{
  "n_head": 3,
  "n_kv_head": 1,
  "vocab_size": 4153,
  "activation": "swiglu",
  "norm": "rmsnorm",
  "positions": "rope",
  "rope_fraction": 1.0,
  "qk_norm": true,
  "bias": "none",
  "init_std_o": 0.033,
  "optimizer": "muon_variant",
  "lr": 0.00297,
  "beta1": 0.95,
  "lr_head": 0.00641,
  "warmup_steps": 0
}
Each number is 500 + 25 x the weight over the matrix's rms, rounded and kept within 0 to 999. Layers, rows and columns count from 0. Numbers have three digits each.

# layer 4 attention value, 64x192, rms 0.0863, rows 0-63, columns 0-191
471513513496488496505550466500497473475558472527492479499519502472452470489492480485493519513501510531535474484511507529540495516474497500452490497485529466530562499489531540474460474550479509481495507498447459499492514494468485488458485518464502498491492520493508524489487526515527473499477500533442483491459503494507513497523461526456509529485521482526512482521502502491467516511476546496528496482504513508492502497553511494502496498507483461540474516506477509496464500502501516508528465444493505551525475519493503514529512518478485493514532461492503481496492458487499491531
485495470441447456538477502472497513428491527494478496514482510469462457466480520484493518517466547450497526494507470502529486491477516495478477515487511493462440518479542465511504485508522489512522514495501483475498494491507497473575515516531460462536538500478454436477509488514493488497537484522524492510486459489499531496464512535477506540481505465504498481450459520478512508496531521518497466501483503491479463437497504523496467527524495480487480493517485510526538514535462479476522493537502490504453505501518532543491505479515527480479480483487503519502510463560505551473
509535531521467504476482492499481515486468485556450516525495508495520506498518464538522490481549498515496525491500521494518499482524507538502469444459546489482506512517517461462488532508514519479488464486491491464516514454506491474480543503499494539475473526527543481524465497514537515495462495493437501522535512491503474469475510533501536498510465496504477527497499494524523489502513489484529458513488538477511563505527485459533506500532473496465459501544492508456512468507483487522479474515477499520483479487503471538509525491460492507472502496535510500517464512504481506489
468521480463520498481503539500452489509507488499454511502517523489522523530539499476500523519489494536480543469517541444547525518499512525534485530497524518454529446531485472529511527501452507489510499460494516495501510459464454536484471461485514451501522543529496509507476507490501474533552469490535491471502494528488511506553484532517521510470494509469524475517502499497523509486539540487527466490494446457503486438522519521495523505463532485508515490507500505500531483494495483502504490504515487508516534512520494545485508492505504506492457528512496497494507470472480491503
486499521523536521473545478475508539517503532538482500461475512517500540449499485510470491463492503537484517485487522490488487514556531484498497512453510498486511491465483491537476441516499492481534470528519532538449477514566472504517499521475501470513484480529527452513529461503468534494463473489501476474499472512487475485467499493451513522493517490508469463471512448477478476472481532502506478457517507493530502481496479487522540490500425454521513497507537504487536560493516490542511475509550502475486538456497480504484522520494440548519509454540486545501494490469501485533
499494516525519505493442505521500450507533501486539447478506499494506522477508505474473522498525510534459514497504525522529433486466527493493515521491496528491514513508524513515516513514491541494540456496510534516516481515549479514524508500506468474501515494473526509516513451470507514542500511510474551504519510537442479525492521470500576512488505513522505479465462523498550524530522507509511519568462479497501532528484499481467499485522476501463512508483494524488499490513542469529474486507508538537506483500487496522517457461531540521509536468477499497486504501541448488475
473483535493493518510498527508457506500473518506517470500459495517502514508432502508503501485506538471511516505534522447516489476478528500507536472500475498535480495509478404534495523489495472512456531490492525504478500515461470482514500480469480505468512510489487562499505510497507527538523512497529520539508455469479531490536498511474483470504489506508466525457508462507514532485501531474520505483509469533534482502501489488525497525495474511506480517504518516484558471479554481482476468497516478502446473515485528485526484502503488488471560507483511474467490504447494469508
506471556473490490465507508483457505492436494485515532509504483498457519530471509506509520498457493511526514474492526481508531483486542504476530440496526476481491478491501536484476480547490498539528495467476482482524468447486519482521488515510516479491530474516512497481530461524513474516551501523537453546507498491488450535530527527484507523510479481500477516538511483512488529535489507491458520553502535527445497496477464550491481471522482462471546521486513506483478506509492560512505505465488477496501504479487532525504480502523508516509508505477483505465534445504512502485
496511454532442480441491541485499479484476517499499489511489518457480448521537508500475493491501494490496444491479474457482488482517453501452473495473516529483493504519504421484476468521465444468490487515470488524488498475479504487492462465495499468479496511502511488445530548522499506486531516519534519467477545509466486543472505499461482464499520479549493509500455521540520472558465459489471489490540472516563528513466482511468480467500537485527517507484481493478465546493499440503515515483499512491507526495498544511490491485502463480499530529526489490467479488515548455487
498491512554522500446484517508539493481486488498511450512513502483561491441490532515537480548516482510551517492503473493486451485533528527541508511506466543522477521481524494455491498460515503534478510463480485526490494493437469478500474535504489463526517478551538497488500492527491475494491473531519484532525497538472500496524481504509549512482497501509482533529471528529490461489478513482479501516499505499526489492496527480548500493499490504506477470486516515528522527506535524466456524476547529529547512508538473537540492519540511506503489494499514498494472515459489519521
516496488516524511508487547486457535510504471520510486473458467475504488494546510469438479481480523518508513491506533477502507496513502462528441534537507500466482531461463547517475491477500530518493500484529469507505490472484478490493491485560478490512527494470498528556453504494536529478489486444477490512516526483489560527490500538546508477542506507513503496495485473448499477489474494515468476485510512452471512488501518537532499499462485482572504476521515480500479472479500483478503465562538510516487501482484489482527477508492519499516485510490488514488495501508541464471
544500505454491546497493468519515454466569497531492502476567492492513499534493482512483500491495478450504495481502493493530527508543486515497470504512503484495513536506574490510524487516501487503487511511478497511503502497496523544523471491513489504551501503552514521507493549529535503481514463492505448493442520511455435528496477503494495517500475475489478479485514499521539512487478475493532521499522447489505456505439499512514501498471491458519475520511522464533524525473487499502500500461494489489470493502503518469533493481504531526496523495561542485530493456507475489485
407486479479531531486477508506510511496514452462484542502515448476438510546504554493537550451544486503552507514513477496479540537492511510509498472467508476477500497480542516509494512466513459522528500511531533514528509484492502505498508509454515426505514480559495520479488486533498535518483512495504543524528522506527496466540513483501469506547520470503470482505485471488507489450501506497520491481484462514538508506489524485476525516445500512509479487482488512466496491479509498474491480470478480447556510484521488516521517538477535536508471491470458525504452513491464483507
537491487503509488471498531502494508494471515482493493496493513532478503517530515486510487513508502536495534522497475482503511520503489493477499493524502516541473505455535482483543506507512501468470506483486505471490518525530525563498505512480553482510503476518467485484507525468512513523458533478489478518561519487496539486458447476505495497503523490496468467508490502493550527487485510523512556502550523499517465543471503488521515498510497479466521503561499463496489465508483474530510524458459571484448474488492523475441532455503501486509504490471485547484532503455488528479
474483469502526497485501483521482489459498487479497495502470533524458503512525499495495515526482502557511481510508486492518486479447495491521524502516511489534479465495531481474519473540488456508467501471525544493501491474488457467455482524562534519502479504508503507539447500492552569505489512456509505506467462519457449518474463536491508510545525507492496479516569492515492490495522479495515492513524520505477502492520514497497464489491483490537486527469476480540500530481515514483499467516457505494516503523536502499498518516504449538496546478536473540504501456489497494492
541473505435500519519499468501514484502572523504518495453489496494489533478528539497538518497484467495519488496465476543535470481521502528502495517457523496528491496508470505526471539514533542510471531480512501457440483489473446514485502513448466504486527465471514505492507508505516459534470575517475510535494503474498503492516500492508534503506537517469518562505498511484511487500511503508499486540498489514514498465524493506515508499444460505520487513487546481502537532516480469492516516500499525493472488541559499461519504490492464474539535487452514507533461506534522487470
486462510517482497526543503477515540498515503526495512518479549505520492504482475531494503452478513486506484459510484544484482535482528511546505506487551552515508526467514517482500510527527479517486511492465476520475517498475481493503476452538476484487533476514541525460457489511492504524532478485551545511497488506533522521489480474506506490464437453479529476490483479519480483467561538502474499527506519508515495492547522483485533502482505509481527521536488516516526492478521519534499532463511548517494527505518508469465478474481472542485499483499486496463474452472431545492
526508484541530541531492480500506472519488516558484555531521512504497484501510496463472519495479497505500472500502452521468515472517473492531520520498542484469452488468465509521469515513497505488477471487449509489465523490464519542500518514487466479463508572501520511515439513488494499529458499513493513543508492462430523498488473463521504521495489496500482477505557548513500510511475478550520521479501541482508475496506497515528519534507525493451498495499479509501527485546492528500521511502465503485516508486497529509557520476534492513492455515498484519525499509480458482495
475468469488509545508542485519506536517533500530516496519522520486486538486524505457529475479508460503447535514511480454525509493464458523504479470470447495499453520495497492511460498497499490522477512498505537460456499499527504478518519527541488477541516476514424508465501487508518449466488502484535537571483498484491485560523538545483525502544513494526518459476453483460505462477516504494520493523514518533504486537532488513506542489462509505469445463483520469471494498536464519519508485493516499524499482457536460534474505528553491494500524510541549486552508498505533529498
539507541444474540513511519501467482513498531503457472480488535491508450487533557503510451480549470517519459573552456522492452519483480496481459491566478473482508495472491456485483514518481510502467545505479524509465486523463471522512491519500551505464499507532484535511503460481458495508485439511534529521515539541490479462457518553449490493507528520500492556510461490500469530467522524485479507475516493537477496470500495494494485518490501483495507466520461482500507487441498512531492503492451515520497534481491531518497510497495516523511501478515507498531487542509482464473
498517507502544479468481497511540526531499520468492518513487485506491484504511525507513501458445484510481515537517508481495507426533516479478484484476469533477466533493503488470492504504504449475463501530473539542484520465543494514512505474476503474477494534513547464562475536470523488481489489476456520490505467464540449527549507490508523490510478508487546497504495489498491484535509523508500515500463497506467434490512511532528490514512525516497481472525494484501472558488532506496477523476511498495497499522494531516489504487495542491520548487494483498538483463513526489463
479505536523486524504525521456455537471471593506503499492469502484516518500527460522516493498531488477484508491490485489496510481475456509497519477520528438558510529463505528486513490505483505486513513492500485462472506465507484517448490512496477464485489480506504475517468544474488465532504516496484481512497495478500494507504493494512520514511489475529488488468498526512484504486503510439507513473469485496468499509485507520483454466501512471491484504454483475505502487448509510442470478460500543475523536518464509465455508539485540474460484511483471478465492510538519519526
532514464484496475512487532544517516517493541494540537500525502499493495480530564479522484486487495490472479458499508497496517543464504492500522511503520484532500501491504542492508516488467453503518475482460457507493473498468547492493510499503512533485552542475504490515467509482530523525493492473516472464521514562544477543524487453511482494475514504519457507517536526528493453471497530497497489488501498519454481491529489473494484473497482488470545490516514508476498501501488493493436465503465498497451483484517466505466491515547510542563511512507547529502460466497453508521
513484455452474502497486513507495522518480506515516480532530490501493496483450472516488516512554473501511451480456506502468489492521515487490466506508493513526486524505487533478511565503448498504472501516530515546468487518524516466513524536524545476523429505547505507503473547505457505475529520505518484469546508537454530500532501506551544528538493505506490497520510526476488467490508507487490548494486519494515485471474501457534553531527508472482456489493511479506486479492502503488478497498524479511503548508498505498470537501473554489493545499444540546480460498526497492461
515458523511493494504502508478507523520518450487499472506504534490485509460467488470547522527472487485490493501478500515457497548421479500500501512513502480470476496499542510487509485508471461496504494495502499502443543478544480486518467483518478509483494502480512531526494481467493501440487523489523480526515494471466506488505483501503521503490504539490494508515491516518525510481492551536486536505506490491545501520526485500461496487482485500481458473527470505526509496520520454479500508491534515497533529444509505499504464512477513508524506485480488488491458535475507457546
470503523510507501478519491491551488483541529538533508545483510523523480523479540437515476490485495471522498503488532456509476500490508495473535494498545528489550530483531488522473544508509491532446444515525527536520540506506512518449453459547493524497487440468518516517487511521446450479510557515504451486508506508477504481503487524488514516507542543552487504473497475492523503513511474467487494496523520461475483496485471554525500515472537494491476533487514461505506475532490507453469510505504455512477515498504511508484504496471475448477529548516495504501469545523478438519
508501467503496489490488498481489514545489522507508535473487514535501487535484540526511486473498514540465487489488454508488456496494478516552522488508530518485514515486497518481480490535462498529515489506503521500493503494494523498490465532525539505516479525504550539481499531489517502524528517552498466498504530500518528496511567477516526480489500490455491535469473524496536531487526519440520515525482474495481483488485508494494499500485479478516473489480512516512483467560494529453506493488516520493485450454492479475494534565510485517480501521511566507483540484483480548462
508452516501509486490481469497513481510500501522460517509564497514497503504525477509497500453457510559543535505499464516463441526507515519509499510467478497510521502482544465490471497567503487503530520489492538466514524519484494534479516510498467539492502454505459484526485502473455501515457475550509506501497488500476498494503460472513484514509499481520510481474529481491514514514554530505503511483456446534461514474508501538432478503498504509549507504522512494513505586519497531498539515509476504527515487482516471422464481509534561524433499541482543511498518525507512467475
566461465529500537478536518559521540518490492523443491489494429486510501505475513428505482481508491494540509506471444487540546527462491518519523533508498487503481499492465457484533491521539477520513477488467519533507459506517514495449505524496494517518453543507538524459496489543515475503486523572530484493489487481526504464514498484472506497492521463498510480508522505520522542491469509484478470454514496491506576501476473483511529497486503515537533528509479497525490456480497461527499486516516467476508475517473503480462495499513490490465528472524470479476491500498514507446
474531507519463480511540508509512431503495550484479506452507474491493498552531512515501493517471550505478496482479470452489518540492464501541458458483509480471509517489460510534531521517495488511503466559545516458488540476466474521519524494536482502466475506509474498514504449472461503498519489498519521502476508501478493507499489458484508521465488483497509511516492545510496477468499511511505512480495538501512491508538489481526521480552483539472516434468501509511516519481534509503488492503495463521524503532513466507500525473461513453544543563497437511528542494519508468477
487451514515529484573526505475476497510458497451460523485522480504534524499475433501484491535524470513491520475515513497487530505458458454492509500494493492435523486464492475499513506519456545510526534484486454508533503509469451533482502554482520483512549501499495463503537492497459504480479505511468490502541457495504463493479520556490520509532486462539494493490553506487487466501485495564512511516506515473478478551511538476465518545456533442495473488504519512493499529492498511477468524487474470472477559508509506510483499486473466482530518514520505564462479494509479534476
465507508478514476511543491452523494507518517496481487515486470535511471484495496537435553491525520464474476477533500499486531517489499502464475451469492483516499519547502542484470533580560516505534522471465494507480501492498521469510526522524500515501503511517500520521487512495523469521478510472548500488512496481481507484510460469511533475504504522498499485533466452514512512519537510514474503503507487480489476490488535480481453501488482499533456462497505550487514481513494511525494467524526520507523568511496484495488453517498516520499488522522507504509473477504562526489
467503467523489499514464540542494500516529478510544494470528527478484497469445466509539513495525499459528519489534483497523513465475502544502511531472495517501531494500479476491521497509470536494494486538544519478492536503481513470487510521520527528510489513487488536523491543512517533535527536515474493510511527494497480479486476514505507535522476478506520487511486494472492477495530496487472507522482489527526490510486510507522542518502483507501518504494469497491510511491486415483492524519522505501441560509463500511515535490521481504549442536465503484451506503507503485526
511485467544531566495460482501477502512542492536494494490510524525545466484506518489520502509512483513476482519499479525511517508478507525469499453472490501508495456462448497469497523485457455480484513484482467504514489497534506481484487516498485504509519453515497485504503501543497452547495492502489472456473490463507483574465500534527467506528517493474486483501503482505548487497522502584465520505436492534501516496477524529507495505552555514493489494502489486500500479539504525465520495542519494506503510470460430509461498481473491528511555555466484495512525501448462535521
508491538495540519483547456544462486501548502492473487506492480527506507485518533478521474455524487502491430521495496502519530487542491498490518472513496501528503483478557447475500491473511465510497513536486517465537516454474542490520456525490488481499519489478456479476486492541502534488462493531504481529510540556508530465467527516483510508466483477484511470486501511464504484508488514471515537526463487505514517537512462470524483528534496533508553510470488489532472497562499504497497531522472449477493548505513522487473497515483552485460545512504499499507467491503491505482
529536533473468497446494485503505505522517485545503522519434454509536514475496457479473508509510479494497538492491487517526537510524487481461478495475533480525525516514471484508487535520471496450511510524531536509511519486502518536477500484490543464487558491511480500471503505468513516500519463514500485503476463529487499489487521471479462499490474471508498530466457503501492520459492462522464459474492468509557476518504468454492513502515471491491492480472479525506499442499556513496489514488462505471515500550520492448480488494546516509519496504489537561478483514508496527502
523498482471494496528516523466492515507518534533538579500502541496505514517516473524495496477483464509525471511501535469506476469491508503496487478450540491477439499537507502419524452517503490475492521526523478526538471472501474499480551485529504488477509508530496491505486485487516506519499492535545511526499507521470509499521513492474472466489520466470501493501492513502531508493466480521541483514491507482441496483480488497517515546500470514538545515511506468496496464520503487468465520514545447498530518483502515481514478529519499495486486428473507463489501548484495478546
486482529487514517518493533494524488476489449508484505494472467468504495478507547542491431496478533467483516489501521485501576515492482489467449461513522491504505507489530556533539487516480526530542502499543470502493460544506465503493513448467473471511505471501487515513476518503487451508511520509483533499492505504508489491472540506488466536484489501487481469534540536528486453522508515500515521506461493530506484513550498491492510463539492482491527508489513499491477539496535483529511511565511527495490466501507492469499581512506483487457525513531493515501493510482544495522
508472474486521501512543530491505500514517513473482522489513498475482489496525494536498457503481508483488479459501503515492469472461497502540494478561527491465520514496490462502496523487482502521505501507488506500455485478534453502511519478504514472531525485504496478531520481507522516494546484504505526494500514537473529517489503468458499545532529531495527492509489480502506466497493510495453479501507503471471497509490493500507507490522479505502496549535471545468491526534502473484514510467457491497538513504508485505513491520437512468444497503476484514528471485507519523548
519486448499493491459465493463475487499511472534473517454508508440506489519512485524553483501571516536525481484505494468524492511477501484480508507520529526498473531486521525501514591521524470478481494505543518482493478434518502465485502514492463516508526481497486495506515520514483510501458540492486439474466482479514573515518473507493522520468492506527519509498524473476431494530486506460521451500469499538488515491468500534468519530500484481481499470498489520529438503526529496482501511476541515483501442476499503506442502480525504465454515496521485465457482515506468517477
563493508513537505505520509526520484496509520483460513464483464494529505496534512508512523512469510496468499500512492491526507504499479503507492459490474466526523507469493485500452495524531491493490504483501536484531477449497512504505495453478467504513505495490508509504505514485508491482494486527554492456525495512533487466497451500504495531550493482544515485507494497480470472520502496516518551504525521525505530465526478527495530506543551495504510545460491548483473485462491498470519478506534485542489452478499589485500499458506520442520494450519498494497416516541483513501
501474457507558475495518499521516457502498495475517514492494538545485494479485519507506496476479479533489521532534502512449549519502532472490522524522539467436470556524465511555485468502529469498475470461486507499520520468492496498509511494497473501475515502510452449494506520519480482508496468500489528511491470521502512472500500490523525503460476507487464516506505438526525473518511507462494499477503478519532544494474540496487500491509460484502475531520509533497484472480507461509529535515491528497486485513484508516504525534526503504494502491506493535490502524510521518447
531491511538502501460495538513486491464522532465513526504482480489502548457520491527478539544497510481470508535525544497495464509491496496508471464498481495489535517511482511499501482479521507551484479536523518501532539480494557526529544550480478528515479468464527490464498478499509475543500467493473518513511522501525519471495503480533516528521507527499498457464555539518486487428519506504502490483478529515492489514497485476499549521499526495495492528502551445520442512521500452538490486492478526502493502483562545516495532506517536512485508508495522485464561539537501471512
518484477518504471538492473507521512510505509521494506510506491508456477467471496475541486481483533503507487502541471473501520499509494500506530463532517510473511492514505498504512489527512458470530535458520444507445519503511499497515535512494539481503519494562458523498481481461460493530514521483487499467504504494502491444471523478507468526451478524494548520494486517504500488470490527523513540535515506493532510528487573495499491480522517457453510491516535530475499508536484533470471487498545494484465493533486512495510453515474538520512481488509508474509541525512531490458
470501529484500471495501539559502509525505491491535555476463521495485515472489493532483537499527520547511553497511512532461479475476524480538493516537497564474485501490477527536531516530499491495489499538495488487534498488474495510476436502490515480470478476534498501479437496475499471497475482495509513493483521479482496477494514471492489548468541495505467498485506541496537486490511531529467465445497469502513505473500513497498466551501522446515526510525519506508541510501530490511518489520509455458516497484459493525491533466551504479509571478509457493473489504500502507541
479527512476526529482463530489483438484516468490518542472493508488531551516545482458547499486410518576495476477470487515452517476570527522497480473494460500515499519489484488493500503536509502458512479507499508481513464500525475457541502517507509534491535507526521561518495525518501483489501485557482481521509485478517521476497488521481495499472496512554515475505524503478516472497487521482517480472488478517511487494514451530488454520504525499477525459493491502513484505514484491510505501518495522473524508555461491516520472504499509503475506500508505509524495495489473506479
516477492501503513550518508503507486538521455542500561519494508498468467474500523518474515539532491526465480469473489503534487495491507490498500485527514496494484498507507498509517507476477496477501528529493473536505504516490490513538498491473502513552527507485469493494491515474494541486445476539520469516527515514530490518478464497503512511491527498516454478484500508522540556548521532476500500474533525565508529512487466511509499514490470480515508484508499507477512495473495492463456539482527509495520504551511478456472466528518465513498500535523512506495508504504501472494
542499455554536524490479476507545499479504472488484505509477516523493479491500501468509490516481455492496476481535494515508504490514495528517553498491521491503531511496527484527485491519481529485498505493475488496490484464500516483526501471547509479526503503535514500498534516534510527488523528449525488470524522496516511484508521516479505506489513530507536519492485555509460558498519490517465499486527483488514512475474499494490507520482470534490525515496461449496486551503528523513463455517519427479503516494490473533467516489499519514490534469487534477516522493505538539489
494500462498494528506489502486517455512523560509453473482498521455485517520494481509530511515484495463522526509495536488512520493494491489494497484521505531531522537496494507506493483526506561522491540505484495508521516502467457459495497468487506541494480561481474480522500472500526475506472482485520541452498505508515476495516535500503473464525474544518515484486521542480531458519485505548444546499491522498519476524465464509523471485469458493509494551516510506489491489507504515476487470520490499494484498479456510440544491509504532471474464481508497542490523484482440508508
520518468527486499531512500529479514507547485519464517417461512487497541469469523473502476511533549526533500516477550498489484496474457483522517506510449491497502492546483515470486462525508497532540510488501499531518513537526484559521548475515533501491540476473449479510477500533504499504492504507512514539503517492470490497497487473510489499502463465469502545481510485535523550454500518471466528524502495514516449451494491499491505497499547498503509513518509526496480518547469537499521502488511520466518550495487502529493484489503486472449474502460492501491489462495513493489
490515511480521510470488512449446492543516514489489505512510473490474502500498509553497463514514539467493483490549500508496507487480494536482491544541478480474514491483498492479486492555499497445455495505501451490563499534499490536535490522476532490486505516530470465475539513491476483436518515490501480538485512436531481502520495491543520526513483479509514519449538477465490503462526524474482486518528484498526545497503483511471538489472511494465518505482479490510534513526468491486507485501502507515506483546514502482522503500503534478490512491529479504498534503508469495525
493552491481536522492457549494487490492488473512461442491475509475474530515460475519483516447520499499484501444491442524546495489456459491495494504465479493507475523533505504539521549514502497475525510477527464483498519530543469519482515549457477526460514479460544488508553520502487528491554483511490537522487497489500453520467548535506488505511494482541486519548491511526548477478487522511489486448535458486480485488512500503544486492487482499493558451485500487554490502492455536529487512512486513506524490501507487503544506503462526516512519483541543477493501462475542508553
524471542523449545508513515455479529439468493510521476511513480490489503506498476486522459515471502521533477552533514491513493482521467490522525554490495487465510544536470493513491508483488501489479416496505481503538520497526516502502504531469488522559461495533482510521531477485507524528484467518550496536510535532520504457528524479539494535515529502528500522470509492548518479488512461537504513521478492511522493472463509509459498510516522503479558481520460494475537481558501519484489533515491533492476498512507467471540493519519486471493495482487459478518516436506485479492
512531504549498519464519514534456516501512483509513505500503509562504493479491487523530531472471563461513495507489458508486492464463490521508511499488514494481479488472515531532532527539511512526507543511522464500494513485551493452497492492511520496503493540488534468492495476509548498485449514494517505501460492503506474547478489511501470510474526499521522513392498501504513528460477493450492473490486465487493485483516469486508486520465504478454534489498473500542460472513473543521485521486509506542475508463497538500493504487468500469520454468499476483490519485449522453466
484503517482506529509451466526519457556468499484519487466466554492512526464475503494488526473491487491525497448541515491553449519512476474484501516490513492539458502469494486493554500459513544480497510524516466494501475487481553444512505485512500509580505497511490481501522507493458464498499496489482531530468519505462471494518507506535525463528519485474518492508523495553473511509525524510486501438510458501499490510547510488487496526472521465444528521494507519488508536492468499458529517508525550475491519445474488491501490482491492493529527487477478488557470533482499486477
489457507527539531497447536500472504469522519498492489497488492555487526498481503518516495489539483481499511515535531497471495508495461537523481499553503539495489476543516493473466517515500521484497457496539473458448496484504502481507517490525481503514508539464502534456504528493457419455534444491458510471525482524478468515479500503492505508491510444496512492462509521493502528548495487521497532469515567506501470533510517489527497519517491538550505508522491523490475529480485515464468552476477494462493481497499474498521522514510530560509522504525436510486493491512477495504
507499561487548519458503505498532516497525493498501534497489499491503459467513522504506504529510549487528521513471524463519535470534549477519495512520513452468525487534505490465507507502504498494492553457485493492491454472523539491483546531510476522518472512410482507491512518480499529491498502538499527502478480501479468498480545500500498463485526494492465505479486522514480453509547488516432489548517485532522500508470545487500502528475491476505462456572490534534505534473508485510542491501493504521503480488508468511476493509502508483448510476502522509559513508511483511461
466482505489472544507523532526494520496543465500482508465488511530497497476485476500509535490522516529531467515509527583461506535491515476506513519460507496512476485510484497505525479493480504515496466501536507450447501504485490511503478545505551481517501533509517495499561523494448480510495488452508514491518467468528518502494473496488506511461523457466456481493471502538501507511489499480474546569485434464477516502484482539499484484456493535493482514481510497519509489490510482492482525555467497531477494517509483492500502482494554493485478509501532501502508514468513521474
515486518448486487511516511520474509514445520500445471553527494474506556481549520518485482519499476506485477453476494498504539497493525525477512466533481481505487498479491493490484473492548492545512494515509492500523523498502487498470423484519532528547524525481502477487480524546501548497509517492477506448512521478473519505521536510503521510497500521490535498503488502511509494504486490500473453531563445498524468464515458468549558559495514477533493450466499475457547530474518488488521490508482545497479489461474469545501452511500501502513510459521509428495517475474472476474
529478520484493551504496452505462498484494537499463525485530451510449513490467506504493494500467495526503523494517509504478508526509509539434505480508494511535479501511496489487463479486479506461486487476501487522548481465485521534442489465497519543489493498463533494519477470513519514503480516481516507500487512512485508516435494496499527470453514508511496490465504514497493482505463533480479493489497507492494480510501543516489519501523519523496484490513556487484477484465495517482474465523497490481540511552519531518505498480518480468499465564518553445545495487515463537512
510522476543509471512474514463466530511559479473506503484504465535542514460518449532510555480521510480464482492536487496494490541513544488467507518514475531506461504493539469480485507512477516517513527490505527512522524494478512504536504521510560497509479512483482528498497484529510515548517504507476491503497487480479484477468517524551498535471522508513453489490511508516502490560535515474471480468525540476508499483521513492499480462496556503482498503516510522443514526482466509575519524494507485460455497482500497443478485525500496485535535482483479532531526505516501492479
488439494465499497502468532478508425525455478483524507503475458535497487465545477528495470552498536492446509475491510501514518481509500506481476515499501524502486484497515472497499474486526501496469506502486508505471551488528524476512485460511524486488477455520481495535474544512527467512491478540516512482495457476507477552502491458502539478481529469497509516539547496537477524474495506533530498534497502516524501458486502519521463530483444529492530519493553526487459485520512533512489459476502473553507499482500495497476508497476515483530470512497520513481541535453505517502
544480507491524469481500535506475516448500473532483498492522497523465547548479472499496510504512482494531485519473520479530525483501457555484523483527476519555502500516517500490566545484527519512449483496500553483512442528496510493493480486506514461448508489464514428486463495500525534472466505514456475442502500490535507522538501504489517565516509481456467499514493538517491516485482509507477466478504478516483519503507497500493515457535549497460498491472528484489513492509488510521515498473520487515503511489520518513530417522508503511532483494522524535488515529466529492459
527524480524517494460489491497534482486487467474530496500491553497457509509520470528488509490545551490488539456519517527502484481522496479523481550511518485509494468497457516486461510479485501467496514512480477530501511521530469447507474504530515456497469452530472480487484470503525514480541495522513495473484503459524501493471508506499458522479502511503493486489528505497498511532478517534482520534509497472483471540518448480478506510487536552490485467520554504530497482458474567497466524500513514512485487490515504511511522562503506518470530537471522456507469480479529509508